Part of a small language model's weights: 9 layers.
Each number is 128 + 24 x the weight over its row's rms, rounded and kept within 0 to 255. Layers, rows and columns count from 0. Numbers have three digits each. The size before them is the row's rms in percent of the matrix's.

# gate: layer 2 MLP gate, 128x64, rms 0.147, rows 88-118, columns 0-63
# up: layer 2 MLP up, 128x64, rms 0.133, rows 88-118, columns 0-63
# down: layer 2 MLP down (transposed), 128x64, rms 0.128, rows 88-118, columns 0-63
gate88 108:111157116155128115118186125132063121127145112159144127172134121121170155149129156128124178125104121155158128123126092147125118114126100140144086126172108141149101131127123103109080127152144083
up88 095:131124116122099127127096113108200140125120129085119122091148124125071131085124112117155123120130134119112149136148126131148151173141166088105167139108158115094133121137109138166143165106106173
down88 096:110131124107066118125121131128131125156117088136122118135135135126159151133217080128163162134113160159121117166111109132109135147119139126118127144140135123070075133141093111126118127098120138
gate89 101:141119146108138117113120106118129143135140157132138109129126179075144115067135097115128119108158143111114111136092070085130075158135099081112155152140106155126120110122120140090130158132107113
up89 096:141155134155122114118108107111150163075114140071107105123179107150118108144099165161133130146124108100120138108096143139126131108110143118149143130129160129121116087178106182169133117140135097
down89 098:119142101160117099140110132111183120109088121103140163128147126148120120161182160175114132100116130156124138105144152137095156079140156161153120131122121132138143141090142125144142091123172165
gate90 116:116107173123149090115139089176144115088121128085121104109115125146104150168161174135142127144178138127097146151110102083122115137099128137102102156113151144108106123147121117096091145135146141
up90 127:112158129138140126138127132058111138156149140151144145102136134152147127090124122119110119158077155127128148127148059120159141152124138124182118117130099132188123122135107133175124124161145110
down90 124:137106167119096140120139125162137125148110133105128120134115155149136116150159178138170108112172098111139140133092144105121114124121110112084150144137108150094108214138145138097112117089140140
gate91 110:131124108142083139142139158133165108081113131119139144087112122134152123089095135117110148159151106139113091160132102113079119110160127117077127134128123128091125085172152129146149076128111116
up91 102:119124118140183138102139121139096135134124152124161084173083164103104145165092133095107118107102179180131132103128124121140133108135105091127147170124130124124129170113129113110114151121091128
down91 102:113115094115065193127130144144181118112126136118129139089166126147166110112096109162145121164176103114109110129144108102124132156127143123089128140101121127113101122169125152119148116103124113
gate92 122:148149160077110115132176106139152102111139104100175128149154119145129145085144144148163133099133148112078073135092137137114119122098129080105091117142120101108118131136161136111136108136142139
up92 114:116116120138129136099091084114082154132103162142134121109126144110157111158131115090119114122108094166158186128121136084134133106113142168121143177093106158114136126182110104138145133130110139
down92 109:127103143120092094131132111124096125164122111106168189121157136132158124102114128126073122115123153118110169109113104073153141173109156120087121135113132101132127108115140083152138122148126162
gate93 106:098143085078110125080122105156088154143145115141174083131137129093091143114115122100126171125102104143142109120108129130106108120142158122114123131152113180132132128119126087110130106149100085
up93 096:149152131157112142187141142108149088120114126100117130148159126138207165108170130144143119124135154131133136130128112157138154173118134123147117122115126067099118118125134137143150159106146177
down93 097:127171095133075146099099149118108120136096098114157106122138121091164180100130148093129150159128117116119150145145089160144111128152158100138113115157162136140131151127133077128122116078135127
gate94 127:167121116129138133144155083142160101139150125159155156173130119139112116133139121122158130108130143107196132087119134130115131138139100115109147112193146114115162183119168113121165104116120120
up94 123:118125154149118110162132083130132084116139139136139111129114113126088172180146155125142110103118151125141137133102152131130142077092114158108119149157155124130125130119128155155123051180114136
down94 121:153112119152173112108157150147142123147202112126164140135145111132105091144143121155146159107123105110158120112116124122123161172129128122134123100147111137140164194082125135114151105091124134
gate95 089:079164165115130145133131089146124135147080092158154156124149169095167159083142099099134090110107150128084105125118104154144129114167134139140084116155129132135118140105113118137121138132126110
up95 087:060156143125144143131097127140089117111107128158131150107118128134119138127113106121132080145108137102114116107116116154136152085175093123119110112138174150166116138084073129111092136114123095
down95 085:120111142120108151136085160110113115137186176104146139128113111143056107156118132153103105118149154112152155127174138159126160135102100119137108132135133133120134106186138140148136143165123110
gate96 090:147156174109069140136147158121120135124121127110119163144176078107076143128137106136153128134121151114152103113153120163099139142135105068125148139129147127137104112104084130099109136169137130
up96 098:145151154104127176144154174146136138106089131123113159131147090097088107141132103125130105104107150096152057113180136135095140137126119115135150139126120117145137105119087140092120124139161153
down96 094:147117124144167066134104138154123110126150105122132115111096137171116150117133152139088109143142107118087155147123182163139139124113185138137125093096117139144157138179127126138120113085107117
gate97 097:138123119172126164071141150126116141144131144140129121140136147139142144117126142136174167165156161124124103155139111090108083163179117126110110150111097136114115105141153073153102140142153095
up97 095:128183135114131068160145088133153123138116106122132124081133112128149153106137116108088104086105112152171151116118121151155138104099143111147137102137158132126131128131095143095173144138080149
down97 089:114126110148090142095161143152133158136113164152123132162138124111157143123140123142165150165131145140106109168148147094133127114186152160110100133139114146137084173131121089150098136094158093
gate98 092:142132101127142155105134131090170128106111129139133122184141096147140102142144152113129146117112121159181115177108115131151175114146117107107132135120156116147130112130195118123099186114101146
up98 089:107072133130104105177108106108120141116140148103166096109129161114083146153128133085139069097144129127101120084124163141134127099119116104136148144121114126143136179100109135116100124162126114
down98 088:168138101094144108140134142144124119094111142111154136154177114118114113114158110097167116156131166179099105156163145104130164148140144098108107121136156118136108124157143113132155152139113191
gate99 102:141157100150134147152138131104124171121112096099151132145138094158136176095164094092162135113119161114145105122068135120124146121155131125143115136180178125119135111111123138122125166146153165
up99 105:117108135135118114095131148165111120148155167152151115158145166099163118135097160137131134111135121169136151132149090133116100124147147133089121136075075124109098139153136109145134074124080107
down99 108:112115126147042101136139096149106123120134149144132123138148148130124152099109186135141138127165146156146163107124107136104094132117146121107121118126098143107077171118122126141167115117089095
gate100 098:066105136097127173104161115128157157112140134130167071117104143086107125142118083135109152140152122105117092120102134139124103149130142115149106120132142182098136099103096121115147105138119108
up100 102:126138098185113127079140124113140103112154107163091129151162081156127120114123144131148131152085136132148157147137156166094152135154083072140149102128131128138148115139088124132098145127139130
down100 107:120099135110124121147073164145103165097134162098139150137146107130154149080170160108151123111170156145105090058125119147139153126111102109118137141106117135132139161137137151129131143119155145
gate101 097:119161124161123119153135144136126144102110110164093125103134159124135117131106129147142177095083129141136153142091074104097118142160159136165071112145139102096133114149090106161142110102125135
up101 094:111181126153147127123143123113143137083144123131151088074138144145129145118104135146138143117147139186103120185125119162104172114148142089158122096114173091150117125136099132122128145125147103
down101 093:106133138132106123154101117107134085111141108128145141119103132144122158124128150078099128142178076156108084151130150133136104144118108140118152099118122101103122101131127112095127204112157088
gate102 008:159151181145120153114115110132112109148155097103136121163169175151061125136122112116075117149129131122140119167070120143154137129145108101123129134140149117143124108114142136114094105107161103
up102 008:175158106108128163123080178116093113158124152140148140149162123095131123136129141131127112131127110133119107121152111129161116113128123167118174110142057090117139131149117147119132123104138189
down102 009:072078118118179106146140149096100150143141140135131110164135144114161165099105114149113103137144109111111115059145139139136077132117130132109139149144107116131148117153131143088119142116168101
gate103 104:076114129143129150146115089107111149134148122133143086124145086139119154172092161106138104144172166137123124115121143125141172092124166132066154141124142150136089141123119144120101160113131146
up103 104:135173139121118114149113160116159140154102088123124130122121135103138158070115100131105161128108108163147098129146129143096086118169131158162087159128163112136127121146147137115178099151143096
down103 105:105106136153088143115084127128125122096153127129146107089150163136103138163135126142125109127144132138118074120082104144140117103113127148113126173092156134105123128143172137144143090202145133
gate104 095:127196115134116108124140096147091103159147104152152138119101156179116155119143120138085146118108139124152114105133102106116121171128122178146088075105131138167111117145158115145131127132109116
up104 098:129110110088095123144127146131136158103156114103097048137097129115120106134183118094141104151126102101105093135134154153172176112106095125126128121121123117115126159108142129154095116125125150
down104 101:173148164126128098080105075112131102136179116129139136132137188159134123128141143124103121132139140125119139168100104113106158130090107162134136136109117119153095091100181115142151134108135132
gate105 091:110133167092144121149142149141170117167116109116056134080105116122151134109142101118081155132143133139112110127129097126142091168164148148128143128166158119139109108128140148086116152155112122
up105 103:166171111149132142092138141096131094116130083162127115146156092154115092174117136142127129149085113113122124124167096171136123135114085116161115116115106085132132132135084103163109147117145125
down105 097:108097166118089129161115121119088148139175135132168143174110110105108147101146137113144147116149085131152145124150132118100121085133154101104131130108103146141113094116115127100181098114145172
gate106 097:135148105092144103132166143125134127105117146124147124151179120157117125134097102130141140119107189141108117117140123130101164102152115083119148160144078117082133150080123096159145148140125088
up106 098:143137167156116155089127142148163099130157095143097111156116122129161149085154153127143147162132089101154136142090116152122094153101142139136095113158150120119152104169165163123128119105140159
down106 094:134138134164082176114111119165131092141135119139121121153142104106160154115184150147124167140149151142113147113109132105116130157084086115113127104168123108110108173153120146150115091107160128
gate107 102:155111103105118079141119133119160122130118082141118137164167130141139106128108117155188162127124153140153104130118092141155142128136130113144108107141097091081142168150129118086123149077098121
up107 110:102131112109138100139103141108146112117129118123141157116127114136095120135109113178130125135147112114121111121102085093109104120157109103130085120055159142131125159207105122081134124124122104
down107 110:124143111128165145137110121130110126129135167112111152118107119113126125116066118110066066141127101112110147135116140113131125101136096135144096137095152145121105073142141147153133139188171127
gate108 109:137161109104069111126141111124105124129097166119137119133125162152173114105143085114142122092147153138109122143110144107125083138173171160096140127140113159108145098166128135118166148089126145
up108 108:113161153121101139111101082094103132121098144143117122091101151196118094153124086126113115128151123113105095155143157106138112120145118135124120088099152145147141094140098153089139139093135154
down108 110:122098152134159118109103124138133115128163107140106146125124096108076146133095164181102134163121136107140130117123118179125136127090129127176125085101110096130086153089112158129099140159141115
gate109 113:137149143150142102098145080076114110155116082152130111163132132154154135116099100144167127156110122149141140129092113134154114131097127116136104115135084121137143145130136132217121116118153118
up109 097:122119162155129078114102120164140099182141144168089086101107177099113127129158146091133120074119136120116129119158159118090138107126135129117156129148146085124132136141145098141119118132097123
down109 102:110122140145089069140100104134120081107094135123123101146130141107136151145149123130110166148125122160087148152128140122133074120090167103081134165158158164112137171135112146135131142128140130
gate110 085:102158115124113167139115165115106147137117118106160133107143099078154134116120096066132131121165133189135109121151103171153121131100130081146087129125122148095124108098146145138106132104122120
up110 080:134095145081097120113080141108104150134135154113115136171088128102120105098174130093151069105146126102149134119123146108129144122131132132108146170171123117146128125131138082115126140150182126
down110 083:139121096118137128109087136138104170145115128112131082130142095103178103094126102075136132106149138131152120146143137163109131125073147075140163124128119138137137077121166121162102126119133107
gate111 101:088111120142141158119163128132147080098130093142154102127140115106128137155118156142157149106153174097086104116108140109106126114102120070111166174156113139113140139112129157104091148146144137
up111 099:142138141132144140145138146110087166112145151113155125129124171090158121131108137144121130181102121123104164114099084099131164172164140150120100124136146087133162101122150137109136147065135119
down111 100:172120122089160158101135137107098125078113156112149139099145120120138123068102090105122154119162132103147133136177128084125136143117083100125139129124071161135108119104127128098129137131142126
gate112 102:127121079101116089150140159137125117121095136122194160129107150114127116153119104086132111114130110121138125136098117133116171116130129133122072177109128098118161145132184103104106131117168115
up112 105:164153164155125111151106100136126133147143154146109122109124121125109103117123108135124116137122133141111106106130090103162099112157174183063139121130111165137104088123074135120164132095094120
down112 103:123169116119101092111098130153121131147167157119097093157138133124129122094132176149112142163088156114103150091101110110156093135128146142099156137140116141113055094130102129135155139119126135
gate113 093:122118111075098134129092136091114138107095113130180159099087138093093146104134101107117105119109083113101116160108122137146099127125133153163111106133097098089127115119163097136161133127135110
up113 095:162158143124150077113145129127176116166106151141101090122107102076145076101131117153113158126129152099112107107167143121143094128143128126087149129144129106154124154124130115137169160156142141
down113 098:132172147117150127126125146133120128127107162123092062149195120120104126157108166081131140107141110120120135138118153089161141126148162141151101135105149146152133109141100141102129163158130170
gate114 094:109102143066108137166113113132154139132128109125199107126190096100087150099143118130146152107132129113148128145116159144122111152106127086124129121102157144109116133116174140109159106136134114
up114 101:127109122144135093129147092124141134176127145104148182122150159125129112123162125102077090092106118174121164111128105091162068106123117129110128138114126149129148137146126143109124097091093142
down114 100:128158132145188144112136083139106134159123142127154115155095098108124101105162121145128142140131169132148127112124098098127151159135138103153157114115110107097106100088153127136160137145073179
gate115 091:145151136156144072132128135076120119129138125103150121157149093127134120101097136116140130107103121121116141121139095094137053161155131154147117132154183107122137110137118083170112131121103102
up115 091:169128102132156109149138157112150116150113144160147143117142115090171124108107131134133131088084127081121139089129103109107083136165140172171123151134122115107163105133123119179102117114098125
down115 097:099113130116168096087136163081121126122174090114075099140132101126123105107051095105119125112111093127126133125158144136130130134119127145144115129125132167147135080146111139124112146116107102
gate116 009:171125143104135147093118111157134110158116144148111134099125116098128106109165139103153104113146146089138144119106126069155084099099107134108148183150120132114166131113162147076134107139134139
up116 009:123124076167124116181122136101129169147121132161077154144107126126093145173099133136133160130129164121144108124121112115071094113098110142109097117145083139131099143141126125140113118093110148
down116 010:168091158171102142143133126119166099123118128085118096086114106133110133151131157142117139114173190100116144104127160172118152151126126101136123120119120195129115131118155116128108127101134121
gate117 103:111174099088071118112152148150131106108133133116147100122162131170131164145136116117150105126139179137093099143116117151091150070136133093133110124149136120112138090111157135171110116128141124
up117 106:123096138163150136151124110118123134165132118140130140173116143072131126099129164106122186121104101144157180120103118138163105179140120146098127148125117134107119167145103066121140135125116126
down117 102:123144071116063146127143094129127096112144115151162122138155130166161169091130079129151120118168130160105118137113127076146140107131136148098144124134120106141130096105161133132114113169123126
gate118 099:124169121096149162124157128098151123100119119078187114116162106151114107109117127116150109160175150131119096150127126096114062118141130098151095136150109146119142138159134114120097149135102122
up118 110:102143113137108150147107104133129118150124165164098180157104147136139133123128142091110136128118080139143140131212159123131133140147118130113150100093172156133139123182126104159147131146117129
down118 097:133125103133099118124097110135087142152102181126116120116133140106142140110179099085125149067124139115135173114105135112178169156136163166076142134115137138113138123130139122116149097134127148